python train.py --num_hidden_layers=14 --norm_place="pre" --norm_eps=1e-05 --tie_word_embeddings=true --parallel_block=false --init="normal" --init_std_qkv=0.0253 --init_std_up=0.0253 --lr_mult_o=0.935 --max_grad_norm=1.0 --warmup_steps=205 --decay_shape="linear" --max_steps=6434 --dataset="wikipedia_en"
Each number is 128 + 32 x the weight over its row's rms, rounded and kept within 0 to 255. Layers, rows and columns count from 0. Numbers have three digits each. The size before them is the row's rms in percent of the matrix's.

# layer 8 MLP up, 1536x384, rms 0.0338, rows 738-1019, columns 96-143
096:093140122126105157113095098166103113140100138102110177112137104038074141111190133132140126118143134126142055111115146102150166153170181111174071
101:196196099115126094103097144113116128106140155132117126166077131154097101067133113149108142158098174185090137181085150100137150111150138154087110
093:116127112055094090140120128112070115138116139154146119132077133164131174154095156180156174123090147180092087139097162104124143120086153090187118
103:176202083150123104125132125171204092171116077110153150119063132170161225141088122099125142087103166079215110068122158108135081135165178137090162
097:107102123162146135115125123178145128144116125163136103117199149085129094080202137098145106128112162151188149145080120115142096183177140073170187
110:131135139096173121113154125120104103147081136111140119109131135099090126149121120139100159120089106151104101065198149091181109173118120122082186
100:131109066095107140116110160080130105084087143091125129143138180139148152116132142108116088130133082180101086152135105103173132205166144117144136
111:103185099069174111138113116155072102083111140145140173094105184157192126169155055092065102110104110157144076160107117117124154150118155079170147
099:135112183127191132105177162109152100109116085169123190109197122103131108081160135124118158151121101120131132106157151102137138134174202086121127
102:113104132149130087119147111108072134145116192155154112092130125142122193169164131156097044124097143103103123145134132067131119068144141087123062
091:116112140065132139111115081084114144145078094152185084157130172115092173077133128140056150121051040148112152097169137133100160149107155142091109
106:174113079108159148139119158133133154163146125136127152114112057077132118051080108120170120072137139127112112114122163120118134091103199076121141
104:091170079076111068142160177123112168093092127136159146153078121133106208095129111106091086103136126158143112138120187139080134177138182129088123
099:106170122141104157122130111143135130170111079145110142109090101114138130139144053125115117108133110105181072113175106171142134115176138166170103
105:139161090161168121104148132215126184149083123140102187118110163143086112133080097142134124122136144126105133160072104178126141145139159095081083
090:093119134088089113097089165184061192131061157139135152114133186178063146112177091130130221092127147148123131074158127072128127163141146131096159
101:084081135130094163112133175122105144093165136121112231151141185210119137119145093142074111171133132125114123136138108143120132104073125139089112
095:181144110165107147118194078145110100178115147181060130152132121173140137120141087073121165074108136163087077178165192105099098088116139097122150
095:168143118105096169172119111146162120082051137137092119099119138195154111142137106120153090123057106122101081118247112109174133127091107117148122
104:136163105090101089139104072169122161139110113109165151166130136145070111120197104091106148150104144168122132109145154108134143102110149120125160
093:178149120180110134141152175104086122137040140159081104091096119168095117138168127195147150141132137099085197121135172091144130106140110083120135
096:150116136144175127083116167122185141109119109139125137141115109125135131131075100131126079114163116155133153173102128056097144202095102036144134
102:094081081111161194129197203120091156150103121126113076109106143126170178135132174098089142108118127120135121125170099121146100088100174146059118
098:111103128119147114160139148164147119115152101118064141100097103167115123106118094146110117078171136099150170100095131183096101125136190119130157
103:120149081177076134053144149141131167150134143098166085108105120154136111133121106105128080094073084111098112114121128134122115151191190133157130
103:109096133119138117116104113125077152096127078141124162119058121153109133094147090156152133093123064154144108141105174146087107208181162183136115
099:125097135187148153162105138175122150043115119156133147126129132158090125189133104128146100128127139123105066080144123144115096104146187124146120
096:146186181173148164086117115235135047127131089155151086150110145055139182117153140160153163117143175114111148113156086088145159103201134120110134
105:120108129113146070094171131180123118134109165145154108151088101123089157185107136084087131101152109170157119099107104105138128121177105115167171
093:136088137107171107177138176169113091109153141115107147082171106131127106155093146155125109126074165153132106162143115133155112100128081110090138
105:150195120136151089165145100153123168130123152085167143148120150170109108124093124170176136126105173145105101159143107117144105146151106108102161
100:148106139174155141133139116154102133112119123053164141093155136075083142063141094109140071103134125176134154165170138113110116108148089074133117
099:164182100151133131156093150142121141085124137124138156143117169216102122165137074153093109146114130128105154135084084127136155194143120145114082
105:132169117123113138057117104148141125121098157150064131106118124147065157103172079138138134039165111155173115132132118110121160163114151154128156
096:156098128113053187089131065140101185117168117143157082130120160144071110103125134122160117067114055123140159119109096081152131106111119080166154
100:118130114111133134103094149116106109057120114157167173145103172101146175174152147100198157121116131126081133127102111015133158180115186150134132
094:156163106110112169177099168130077187142123112084116151118135149098099135099104114083122101087137185165096102147132091082173151124187132155125174
103:082155115102126128145103217255145169113121071131113100132184140112138110173152121171141148122150099104147117096143143132145129156063086118120086
095:086079102108108154137093128180071182154125085129099089173088120069174179111109113186156161133152151131092134161126140156187174118136071141125128
103:108149143182135110134143174165128158089129062149092174045118146123121141169140135095118115111082120154170081132152116101098123128169141120092052
102:144138081130082067070127158173113146096110127177123149110104148120081131116149105162148166153117104112094100088135112129106190086143106079177136
098:127115170112121114133088129145134206096140121194117106106104155144089182148178133115186121122149173161112118109148128118154101128156111134148163
095:157143087165173105150132140150068121128113176079073158092094146122074126129092148167133108105143094104121085126214082085131134095159136151150139
106:210120091094195093079117117125109153156081096169136175112065114137057165151159089166099106083094121104106046108099154128210142127173125072172094
093:181114115126088079203134150167183158134150074070090108102185182153116049143129109172152095139059195127127163127167132105099149130128101098145158
105:118110049147119078115225176143134155153164155129133113076124104091119115096163097080121142079137099135107167120113142136094097140152154105111135
105:170158154151109204174190175091156175099145070178103138085194158117124109094121112134225079088136162201165117084170098091157164158197106098129144
098:112147105139107106105121136134133150153094112071099140083116149096154120156157134152096153098108096173139156107144095127196118213140140143159145
101:129116125089139131107181133091143117112114132121147147124151188150111113133141100133139141152154149125169123109128107068108211169146222132110146
097:148131097134138167170146094153105063122157174144140176104127137145118120173149112083138139156111171106154149142139158085159157111099133095123052
095:157133143098147118084164111114105164158122117125140085100088104136120142118121096145139127127118143130172137199170062090187109186113128098071164
092:139120140093128164085113169152106150096147177123096068116116179212061168095102080107081126125140125095146128086137090162125188180125102084120108
098:151130124122137124167188117140099100162083187050155130123144147119104188175126080156140099106127130133159106152111147126138048149083135126125104
108:149147174091107130085138115101145053161100190062109171133133105103066151126067074132122092121067148126162097125130136122094116098152117128147163
100:146116132047191093191099162109117147078134132131217173157139161155134175166124137115154128110093156093094103148142063123114107166209090143082092
096:102138096138152116124166193144133100102134127149081181042117181102059149197099161095106148155105098117154201134116138084170082123158192157140155
101:066112109125135062138109144113077069165092100197157189058115137131147143113083118105094101090114137119166128066117097126154158187103157097110129
096:112146127066182132146162104149106173128135069152116149110086120138191108156140148104120095099161121126128097193138131114141073113101155069139136
093:205089155062153155083107143119121159101116123060145118165178148136096137119160185104084106108122197137113118134102045136141150182142125183191119
107:183160093120160073123159185109122135138077069139116139117174145122116130104115143098157080156156072131126127145162154109147150072118110091136134
100:110154168131148168188143148096110155087114176148105128156138125123083139063169050198138083144114121105168134101101125115110157153136133119123137
100:100162134130167146102149145167163149109107109124141161170204100097084070164146119139103134104093063103134082087139123143114177156160140073091086
106:133178088118126107125102149122087111146165128056095093107149135175149196202142155081081137100120104157075135143154139137111193135102074134082175
101:121112117172101139160171154119115140080165096183147085098121103067125198143150097108104143135117136201095128102140079094197099120145137099125124
098:139139120132123100168110167173116104134107118117116070112099163134080081066137092148138132129153135135124151147133147100163120125080135134097135
106:123213145159145105131068137159152132119093129168097120155111117125122128142182139092161109081099130152165154127175097083193175112131138098185072
105:102136126117098101135122143057114139107093130100152124113106110189137134120105098198138137134140117093176093055128162070124100147123117111086116
089:168158110131159167097151147128096056155141098074122211095145163121093184133102137208130120077103125105184152114174066162130147132097136130124198
101:108080078135079150048110085135053153118096128168133151162072117090148126163144117182116159155115142143164102200081123167105150091103121141100102
097:081147117109086162109148115098118159131115077176169165092097149113152150123118135147056080110102170132209105167170084130144152149120166100172188
099:138121088127122129153105128142047116126071113177181151103151163150126143173128073107155106111108178115109102142104107092110152119141117136150162
094:173148104111152176160117101138127148053054202101125156121114148149105128140108091126096116099092084145119105118100115139133137097170109097106143
100:153125146119116110150113103127125117114110123116158093151127134105142138156177152174086095116091158134105142102093101114130146145146070149177145
103:147169114063129139123135113192107122159102129094175168175158121115093118114105146158127088082133148158164149118133093152114109151109179125108125
102:102158125106160166184146179126077108119178100138136135150127129068151131103135111107156102097127139130115155104118117081148117154138091129121190
098:097109135127129194117131077097121093105108110078122102145077083151139095075113117130153125075113106127097132108163149125164097165174071027098131
101:166124133101139071155125176130126121121129107132134182155137165134090138061087099147118094140088146154091117075094150116150188120106196115102138
096:096098129133168179116116077123103135165061075136148163204098123128060086112125125121145150076107105144135125109187115070169131163121150107122159
102:166148101129095144082110136098106109094068122121162184103115145147160129146112073109112088090075127107131181099093113091150127089127092123097111
105:152123080123125150133116117137122109081087133154139115137109093087128135164111119135122096144078133181149099067136127099137131079151103134185112
102:174117099117074150086167094137130114131141107152125157062096143108170136101134142106134128105164131164141051190155120111151165121118135118145087
105:150125158069159080085117093124091130126094125084101180148075168121125135170122105116071111048111136146139109088146109092119126087151123108109073
093:120182123095104171153129084190137169148147097163138165127160147101129181111161115126112140127064101134079133089135140092187122099147103119169118
095:135118110075163100133139125134108110122133160080149126059142157080110126102074133110148132102099115138153084069146141095141147161178111132140119
097:196143084184078067096131111151134136123125112097101111134131206106083128138175143139121127158119164094108131151134098149114078134093132096179123
097:142185068136089167153119149133096181157099094125133129131091058099118117173113132130119039127142110116077147167122027063233128086127143145152109
093:132142108125137102092068091144144097083153142147151120109115144092157099087142173096103125108072124138095144097176151170109125146140087102200122
091:145176101081110132106125136119119110127142100116109180101142157121159122097122182137176102164096101148108070181085164109131129084088128108092055
095:137195142114109110172121150169117123165119101127135120156099174116145122174121117195071104146116137120121124100082099099110152174128107144179144
095:139172076110120099197137097123134176184141156135192161114121154124118157138036127174157088088103093085124143126123111105136150131175156170124120
109:158131094139167107134139187148172144128155168126137111169105206074119123118114169050153098100097122133104111139127169121174137133201112093136139
101:106190122103141121098108152123055153126059129176124127164097152133101143084223149156126084154157172165040114133095135152156136086061158113112143
098:138169094146088135192125097110129117137132160081115121130121138180078149115169125160128038162088143092093112161129110082151086107147127104112090
107:128164071107122144104114180154123108142097065154171105154086165088111216108114111108073126106159137109058115142129179171121127080176210172139114
119:097141128143166105146122127149153086136124109153134115160121107161137075160202080133127059177118124126120120141128176030161103111059147144140118
106:081182114134128093154114114156133179088147122100155124113133160127169151145139106062086143120136107088123110096109066152083133094149148120142130
093:167159121146132149144106133128159146167144134102173193121124107134126172133150141100145080148101151104089124133110107136166135164102118139052117
091:105153108129117172162168123147132178124115130049142068094129109157164177154114105117076083083168117121154126083138116106104100132122107127145164
105:091166120149154109166129117127148106170116151119130109116147131162115107164180083114117076089113118138092104086147117091198127096146158083161110
098:108141075162103150115177131183113132090111106165101142120126149039180106110132127098174088114097091122156098173158070111130215112084148124156115
101:158141159099141092156123107116111092075129105083169124149148138151156154105128067138101116138146112126156065097118134089096080175153151125147164
094:129182050088191214138158144112076177120075145108079122081075197153119129082142074101093114125105079181148160149124155113182113170127157128099091
102:135167105138104161122137126179152126126108155118182091115124154097143137167156124104167084069089146128153132097110092099113087145115169126153151
095:110112092097115184165124104111103098156095126150116084130110142159134122100096089185141143085118062149137062103184125100137099090082150104208118
103:110082088106144118081213116187133124118069132096100106182159147138121117133135089116120083106090123041096102130142149130123109110135142127140100
104:171149076135142152134131183114084167062118151132138075111099149073112125073158113148161091122096131135107071128137166127127091094131127168150183
101:110161150159094088093081122156191146154084161140156138143151126150118149122162126158157085118076092087137122102130139104135189168123099130082127
096:128137077069158117147060133175059151095122162121088124131118097121121113142112111081102102091143067117130098126176133089080100182166210117152137
097:174100125084128094135152145094104160163122126130105155167149141187094121078076148088168107092117124181169140155167073167125196129143101092117163
102:147140072137169120085084207163163129090128150119147088125129102129165138140171103122111124114093113152128139100188165137112105157116102101116141
097:151113118116077144132152125149115154072075089161137091108114125109097110143115094120120110124097223122090132138169125113130151077085121143132080
104:165174126141168218171190195145097176142055140135132109110149114172068123165100161124073126108120144123156098149157142127174122139172117134070106
105:188109073081118103139055097133129117097077048145159129150103121113140122065095151112098076142121143120170107100106103153124141071096110108177103
101:108118104093149064147111123155114154133099103108172140079045130089083121132161141148171106101126119118179144129121121151087174093141138134136092
108:099163111086111178127123140217123180133020113143102132118107121116072136176179076134095158144100135144114114109143130122202157118146167120127128
102:127134137078150131152205130161102100123140077114126164130153116174130127124143058127093065113104099124157139126148189112128067151168115157122125
099:098152115134152122138086145174100186147139099224177130083092104183113158123155066164101130086115116160115163101165128161101094149090126068159182
095:143118157149154131095169177117070169105141070138131154135098182103134177124178138185089155111107111146171076115121103124112099129133122101142175
109:144125116171127144153157102177124111133126104158087177128130158107071117070122071165146122112108168149046054106121135139164155116160092078092155
097:127146077152125184106160099114107213108145084070149132139113157162071126175087176185119093194110117076113090170155163126212096079121161137122100
101:128110115170108181059191116084113164118141127124156130124131193136100090122135143162166169130144118189170071150173094090098116152135100127094033
103:092091061050133140118124123142119153098121147117152095172075149119127135111137168119134117104083103136102133079131123107151065116129096159144162
105:156159088080124150167160119073143095101149143162122121143065145163136130152120121097119117060110087149135150104119137102154120122102184097168119
101:146160159139122123074148150151083075113109135186099088071105121087084117133096130122074144072081099149106109104161147173126143086157081116078107
102:083124137151092153118060075144100126083157146118121184160118105158068133144146114130113113079138189143083074133160152108146164079111132162139090
109:095099076073101106131130161125110142158090141103101117073075153150097140158085184228096126127150161116204147092122120124125176142131168123143100
106:084127093144106125126113116177104102114097144140167088131085077138129184113117123172139121121083130118142109125132172146124132122094116140113126
101:117146130082100118164113093116107109167158107133122103088080131104147129118124122173139096111091133075039182120137117133139106168125199162133178
102:088141114132147123099155186120118091170155123133149133113123127151147177159174116135149196115051156153179147148108141116176124176100093107084026
093:168122093103089149098129137150081100163110159127100165097169149092118131159149130150124142105118129159117113126200127091115150083115102089175134
101:187170142099162162091089106105118081156118125146143163167104119128080141113091132082138065147114215100146070128095069068203107136132183077127080
083:164137108138096138141154154159139122138130143074101141111123124089177147092139132108104092113106175167098144096128067114139141138152142122222210
095:169146112106066169118075105154061116144121067092107126089123111186148171153098127126059058146128211119160097172116124121111067176123087063124094
098:132127130106095185116156122096117139114080079115069103128135152163087152084114124179152167170110159134130157071139125085159092126167190121134133
100:124125151187093142113107196128133110171132079153121149069124078181154217065129149066145124103139137111135153138157105074118133133119168192093118
098:141122096135138149069141124150163153162086127111134139161096130147148075131146154145113180180085129119106144060195121113145092190130095073092128
103:182109147105139174167120081102153139087165158111122109134099192119131116171101141140079164121108137184059160112135102111176141136181148122139150
105:134102097120130177126169167146077143139127097071170100128120152203072133208135163166105151112104175170110109141088118117159143117100094061121119
095:099154134134083195074162099138130163133140126126182093046060171107112134186183129110183164141093118173160148168132095102142154195154168119157126
105:077105105129092160159179112104109139134093075145186171144111183125120135129129088164144083103124184139158079097174098047122106135121199130146177
098:047192121108168056141123192097113113018171157145085060084175194088148201109149115114129107121125142108147103130129114133120165170111136089084180
097:090173146163142132103103148158147114135068129126154134101089143115150119116068169164152079136122154086120196117172085085105174184108152173074132
104:107125157052093106087174080119145084065059138171140135104217159114089168094142107093083129147144178103160122114164134066134100130138157093189098
096:135141056089098148153165117084150117135135124133106107092159077116103142180078127112145111104123126137089091177147113054136113155152134101147077
100:123129120111175131076095140106121180130106081099125092087155128180149070198102157119103134114072163150163160095140109134130145150168112155137173
099:112169078102122127171124128149160132114080151039128114101147173143098128186103101200094069142108118100114158084139143140083127130188143132069167
102:142145120141135133185164117174146109146107064139180186101156139135087129106128092076170082098094129099188116146146136169081116106169165065115101
102:159185172106174156116108137098110107099161114078172146120153146061109182129146061127100140118080109136178160034134097152117117110205147122136202
103:140144165149143201084113135186074092063085146166131124112134104075129115140103114190137153139103171135129130069135069041137145151131126125114143
105:095084108140120137153127121142159107130142110061132125125160196128080152114172113115076164107153180114173118137147152112160187180199185115095057
095:093131117068148131158103126105112172092105103111168157089064155144147132196116143204095106108066146124165112120157100067104174111171120092092137
106:162133133157139146116160222151108098061093148171095081160141146115150154141196118138115110117062162178152111154157106131166139122145089155175190
096:159082077171180164158149160177118122166118120149142101115124176142053140093160078106111116103099100156155119156137156129092148078130110114175120
100:128141102159058133096144105146112145109087093169134121110090076116144112148126118152115094125078131130145141128105162030136103146175094139152104
098:154124086102136076059130168137082087077119077123156114072151159201100129159095135142120106104136121137144107157112146070136129139185131120026154
093:171148120115154126116137137166089165118126176126114109085136135155118111123175124132107139087185091108200129147157145141140091101131170113139108
102:207196131110177049161148101174122105120089106136141130117095146118173168082139161090099132169080098139125154120158149140156093140139187092169103
101:071136197148163092095103106142113127072113166096167091097153103129084184087095077120113119118122135184126133087159151138155101166157173081144140
104:177152129168161108109102100094136176150095124099142095121160163082145130129162038152139097131094116141166124100113128142121145142148140078120133
114:108172113138073132173169135129167157103120123111161135104041117149133122085151158069109117096058139168092148132161219102118157152060137129114218
099:117157117086153121108075108162148119108123182131157145119151120123157104173146102150027134120160128124176093143090140100134162101089141123120060
099:074139057112157162127134106190102158095110117198167162073079173071113066135179093193077174128129147102092121099131076107108174137088135093108107
094:118158143111153128130132142173124121120064166131134096035088130104119080166097175167160119015112109126170152171110151054107155173121077125091150
104:133103153130099137136167178161084098121089108130163191136169172105195180101137082193140102139148128134153155080101078143175114142181099071130164
097:180141143131067170063129153102149086105115171161140067065085136154076154138147122079178117135140117143142154091073104050122143092154096109123140
101:182100103103136145128134135135084156058141076110122142075163136133161100090100065102098214104141157114118035160162151096121160107189168153149102
106:117137109114141119134146173121087189107097105170116174128152129129106118156104095157154089122084148139090100136137088071111180137123097092179169
094:092158098119101105188171140150098100068133171118090119160143133158183122093109108157128102100102101136136159085179081136095058162113197121164113
096:179154109098082091080147161134110104097074125066117122100182159135083123140125153130196095135087162111198103107163134087151131160150128135079095
093:075102140168186106107132121096157188101113152181118101146169101073132103152187133108103114193117114100104073134147124115186106113106160127124148
107:176210117128106160200104154100101167118088125141135109141156087071179161152153082162096148107160108127094145041120151066185125134146165132104037
095:167152109141099132138114133134129126136098127131129053154105138208131171063179157191133143150104109148091163076109141156147168145169077117069159
103:113155126153103143105093166141136117119165074156154137141149170143130110093178163159050105169139117137156111111126103149113184139078202147177104
093:158111072085127156188083178143121151182126107075102148149129126111073201132113136117122122094127107096051148078195093126124151121106126105151153
105:086092148098142182103148082145111099120150136124123178095178177044065167073129126122110124111118095155116086150175140124113131114104140071104089
101:107073113116134214125147095090161122091108101088112093153157153184153125113129117085113067081153134118165131180089176133095063154135073061093095
102:120164184162129180148160142153117133121133098124128151141097084134150184125077097143146048094108151134120125115089127106127102120093163129113160
104:136135103164116107129115143136087106113059108162131094116128137097105150134136118167146129095123153127192172120117074103133136110171108112155157
101:138140151113127099111096170106165107104101104121060179168165123112073156155082110159138115074121103105112125184131118118185103161130156094181163
097:136168141171125107177100121133107115147090151096122171092103094097156139113085138132087093114043147122101131080099102114127125158125153123122135
103:113102135126137167141167133163111137078150150133152178116125149147139154089118138179147102124150146132166134166150178101139144092122160109135133
101:192153100146177086089113145152110112138158185161152155147144150133151148077109132102155162120107104134174110165125109113134135172187122135101135
098:100198112074132166159159125104110137163158095109104156085165102129142093141145114126131139118139159192136103159156122077107153164090090116095151
103:134187074119091156137131105125144117146102100129125128123133153156152135144148122106154086099175049150070159083083144082156098090121115080147095
096:054137159177167172141146163162152142148123103098148148088140141162109163158118100081157125060090111104128088156156156106140105108150182108116129
105:187149121072139113127065061126119101143154131133194123138151152151107116172127161172098120126117174084133127107143097045150056136145132151120118
099:155144119063176104174129113146073110096098138093137155102099134119090098189132119085117108184163104133092088086139103190175134128150130104106104
106:120136071132133112104084155110061111124103127121130144154076087149170148164090175115144180083076102175095106136155182094127111126194080107189140
097:152131122122085149159131125100095111145126154103135173151153146141080109142100167175152079126086164122120104107145110157135084155155109054147199
089:128093113111063159102121172157130129113107135072128186112048135111142156120153119147162112116122136158151106070187149111152135054110114115083073
110:165159127100118127101135136099115135162130089142206160102100201165145122143136095113121069088093137103141090117136137127145110123068148141166106
100:113167139132122209130120113141135134140115145152147173085060122040110067067144120193099106141112117121163119101160113092115101070080144145151075
104:172165127141094131159144125131120067085085169096124158101125141073079103098141159112111145161145122135073104124130145096132116132117162121075057
092:124170075096100138116123160105119133193122104138097162155138134088147098138092127112145134169120126103155129127106140157118121167159174163075117
099:156117054129157152089135163116083144063128144134125095134137125134125138185146108165103118179123059116178153111088109114160185142151127103099113
100:133184073148136135141168108141095115159118141146111118122168158191147167128048071102103108146102133128144161117038181140137179181136160093125164
104:124205124131079102118118172135116146074094082096141126118092142117119179165180094148125079173119175158096134117111107082131164064127189186125180
107:150110097119111109132149193180105066153134063179114130063125119111162138126070100088043101077075126210147142116105093075160117161101174118084098
099:182111107123090125152125111115037095149166136114115124072116114196087116107184106092128051169144157112175091208153131143111113125120137076173128
096:117093104113113118103144225148088136142098126108114188124124147159177110179148175121099121140176155140124099110086137098174068156106121146152118
093:129164119111108179173152128125118168139085093106046116114080105122121101126149176113066105149100126138109133117106098085198105171079109065130190
103:140162123113181201070160111112102117085146099125198088147103144126135110071123085106113104113086124092121146110165138145084155122137081136106079
099:176082142099158117180202147158100162128068131124195114143070195098138110122071133181071099142136125109107110141132116085133128083119135132097087
104:092198084120163092188138127092117146121131106142139131137158145132119168139136124121085078128056150149147053098105133130146137071115152118149128
100:117152099114115139149129132128106149112121112072067147113105140082124155138136137103093038148107117124085100189105135116172153103094095061149136
106:115173131117138128180136120122122095139133125102115160124097124091155167140117070140138109105129098132176072126115124124141154152079120054132118
095:142122113129152175106133119153165123147092107152115134106131110092125079130108137174115124136087168137092117096139146105207112212050104113124137
104:203140118153172185101143141137062138100158117173116102134108145189125172171127115077032170097102164142071119082145094124170133092142116102132149
099:126150133164095099079128218132109133053145093176098094087103144095129092130105138054054079130111139169156129115172121117112205108147195155156148
101:166190093123190121146189126116189134120069140122140093132100130074079128163161171104136085129166085076100108135134067141164100142174171140126106
107:136165125088116118160094099131061113133091154140146086137082166195117216110133154111150084106098078130091116130117123143161113124112129115116121
095:160113094124153134169123139161086134167136167101141216089120124125153112146140164193122100134101093168081138099187083172119114115185145097145055
088:154179068116117187067127140133142160169074118139150128105122133089140165125175154175153059114102147172104125124083140124126062167090112149120077
103:135085155113181107191154162109134148104121122084168154082115138144140148159110099097096136141125069097213129064108146135115168087082110080133139
101:152099110122112076142142160111145162150108121121130135135161102132126147140166129141130089110093132150146088139067161070158119114166070130226136
098:118183076111120144131186141181160145165153120147121149114057105137153147115150133117149121108171157125205081120143062094124175150122162152178088
102:099133122124113154137092146115112134092146116126134096114098125136133129106139065073123095105038124161152122097117101121141101099163135128187167
102:144168132165137123137112103132149144149102144168168124156096118168137128101160129119157138078123139177127102169122128130146068129110178169148085
091:114147079123137115122149108126151167107135135110166178128157099164131147091074145112173139169098153113101080065126119150184169172106174110146068
098:103129156111100132211139110139132179125121080160130178125188173154145130121116097183131076165132165090101152117110169141095140116096087160105088
103:106140113107096182192159156100134129110136052136131112129115108090136176136120141148132124085135114117097149093147101115238103141119143118073077
091:146168079148055126130113152104127172118157113114159129164117140142169196231181177119125146138087080143090154116188087115241085065105111085127145
104:169190135121076200161150140131091163115095145125087162126112115113120092099116155106113140119140163118138090138244138134170184176154160110116098
100:180135149151134137137121110132187111167092153168160133126176162107100105048174100110115090116091187101135149099093155146074101128138155137092160
093:084204164105072089169149133122088081150083153108089134125129118137145178125161112170144146177073084140064147099117087077159104180128055133134118
100:055161125073189175160139092144137150144140150169137131163084144130137135105100125134101112114113043097162107100081148091092110151129110071153118
096:139153136114121121178106127148085108096124149081070107132133130102168145142126170129137171124098093070134076152071140111126167122156101153168156
103:181141100118185162126186137161140137139136158130158082105080142109075112165131074112124106099135071138176111127116168095078145127126085106113158
099:167057125093104101147149071131111152103118132089171142112147123146128119140061140176109110085113146154099148052139098120155149165087149100115122
110:159227134148133116150131142161137159119143095141168142131152089128091170083101111138178114140150145168136132124127057121165196129104130127107132
106:134155078097147157193163160107163111189124077081158130103102150130162131136147141122140103137049129177111050157179171149183102088136087100127116
103:103069129173093163165144162157138119131066145060148115080128111166050110135110151139113148142129157125143119159094158146178125113153153128145122
102:153116083086056123138079127149094108179104136158119144177120134129119174146121088172124120115180125141116063146113086135147170173120102126102052
100:076131111093124121129072128117017110131132208189119126152158128118120160169120127156086120152154147097073109072131155134148133122134096138128149
098:148126130074169138152202176149065123127137131155145105173099133126146078128204124129115100121083146193114190106167089135133138123066094131113123
094:118119117092146180109176187146132126141085124119137110154131123103134101143068148153171168082142103083124135097107138122180120150143113125128109
104:112191111141128137110133130126178151181123104114096096155144143151147159081138113120183000134121164136042133130136238093117102179125158053103096
104:099175123121110117147122157138133173152161075150127148122193095137059150106120067097124122106133188108189099103159089097123137107142168155137090
089:112095142132111178128172188137136120121095171130153078133085130096148151179129132153141117102125087108197143094136072127079115089215147122142119
104:032125146113142114146153206187095110137035120141142150121165152184147110178102074151177109119129148155153083158159132107137195114103148078138132
106:162157119093178078176122096139107169132119089146148133112128111174083118111172096138100105124160193058151089083107118113178116110127124071143103
100:154105136171123155102142110106073110159121130065143138118098190128149121095128105083121086119110166111137131146188126108095174109148139114113101
099:128176102128169131094096070145128166186110152120088085081123108119128127101131148110100143041078171153070196166154174140126162126161186118081087
107:107132110119155194185176137135081115147137143146127129102163127083116184081174118162191133150124140209164147102196134127123147099101144122170119
103:146202085160108128132127100156137150147104113149155094172191134108091104105168115078147124138096175140087107123083135116120104144153063100170180
102:129120102108145158141107116125052108148114112102204167099153108065119118210111111172121104067165134142126081070115136117156132162134144089087087
104:119098099163142149155197145145107134133114128155119119145172105154051149118194189159166146116081140149119139110179155100119131095104192109070113
094:085155120078096145138132121097140102116107096119093144065088164104082162127089091156143149158141215135130109094128104135082166113121095148108097
101:124122129074138147162112123185148104109100060082170192118163167062069173108100140147084122114133152095107102172148083127147082130143140081094107
098:112120139067171099167140095145136060162133109040129129178131141093127168157155100128131150158155117064111060111148137146148156147124140142180094
095:159140139131158139176102131130148078138129167141128118135116128138061187094118068059088141103111131103113116140119110119153162166119140111145130
098:097131110128159153170199166186076172115135115156131143113194160115150105126096054138109098170095077163140075138212091140105146094122121121087123
097:190163153156091167180095098116121120090154102149131122104140121169100128174070085125108173131147140085112050115104135160101130122102141076121159
087:146151150102134113187109165195071158104086147190166092186084115157156100149109134122113127142139088130109093044112127088185116099067109135127142
101:144164069132128088099153147115126169179145073134076141164188170098108082093080129120120126123070132091076109090131108119172172152148124044126098
100:109096132130119109123149156181125144152167089113184115144155179166106145128171127108077097111155155137117145118117166087113153042090125126074077
103:129101145112094128126105134106136171124160149142133210097098136136087178150172056117153081115137138118154103159100180091159105159127104082108113
094:151176088105110128125129124080040129105118090125085144124071153082068126154120124174126116119061136078132102094142139105090112129059161146162133
096:109106122163099111137158174137125125142184098193145120107137136093081169106133142134119137084142133140138096095154049121098146153117157170159161
099:117133100136103131115183178117121125100073153140168134126047127141117139142213082168077050133126103141162115112142085146101111082150081156138057
093:190137113163114144115151138130072118080166130137135084123103154095126136111155130114137091114081161156106153147116163099137167141166122147199145
102:099147064104158133108194157146076160157079137102125097095144187086095156107184141124106050077143137119164139130141067105101204138153067126161158
093:139132143152145113121102121107155084144119194166106097088158148101063125091099063085165097147157113112093111118132193105134126110095144097128185
103:130151106081148130117146145198098152102065118160119139131112112122126131107102068116144165125089161125075099143108166106106143108102186130132194
097:124120192120142103120087125074064125126134160102166106126124134082118099145134149118144129148168154115155118136128147076162188133126135131063157
099:184110093084131167142132086172100103124137068147086114157123092104130126138050116107137143115180110111098104181117052110112135137105131109154086
105:104130144116128110092109131099129136129111119101106120130163150122135144142081089073084101159110103085071083091127149144165161131081130085080113
097:147153128112158122073059109109209160142079089113126173156111087116149138113165161141080090127149146176069157152098171131144099140108173073169085
099:144043082120091122132133125117074157095099121210142164128105145119077114164134139169129104053131103120146148147142142087163100198185102130131106
099:131138136135114153048147151141121100143061062157125123100088106073142130095155119101114114074128145152118126156109098163117180174117183140095116
103:104147061097090137128154120139143188122109091150113146129130132105161173154114073123098111113127131157137107091132062110113162099168208161170102
106:103163090134121118064093190123127154083114119152166197174097133151159149173149093157117108118100190126112102114182121146114122138138103147115133
099:129138164140147152141167170139099119112114120113182080105120125111151175086142069199148123138137113161067143083094102131077109108110185146147122
109:099133129178138116149152100170090092120170085085131128132177154103120149111203127207127117109117167142147151161170051056162141151142071124057160
103:130142142149101129103133116139157159157108111103152213052116111111137184191131191172121145160153070138098154073115123136108127134153124064130096
093:162099110067090121144155131090133173107099113140117109169154161164102101059081174148143161114094147143131112180120128126169166097192119120129146
099:126144134136125132124160074146142144081114062143109135172094141118166120166147078102160193142071144082154136179116106030131083119178132135192205
105:124121113135162088129126111165116116071081141180127163113155105158125152093168111125150056119137045155122122146157090131141155156108090098138130
108:098164139109120161128077124116089056109076127125123133134148166164077163095152122145095101134134105183159173095129133127108125135102133161111131
105:140150078138089098185159133119142127152088064101124188136141123163133180183151186105131060113141156116148101090090101107136159114173138070128156
102:094128101133131140138156204144054103143149179137164132114145082167151153140126089120082116105099126081082106173099175146102147112157152105095096
102:104178138118198151106142131112113202123042136145107121157130105120167131080080086116113128024138176096100092130123142095115128123112137169104153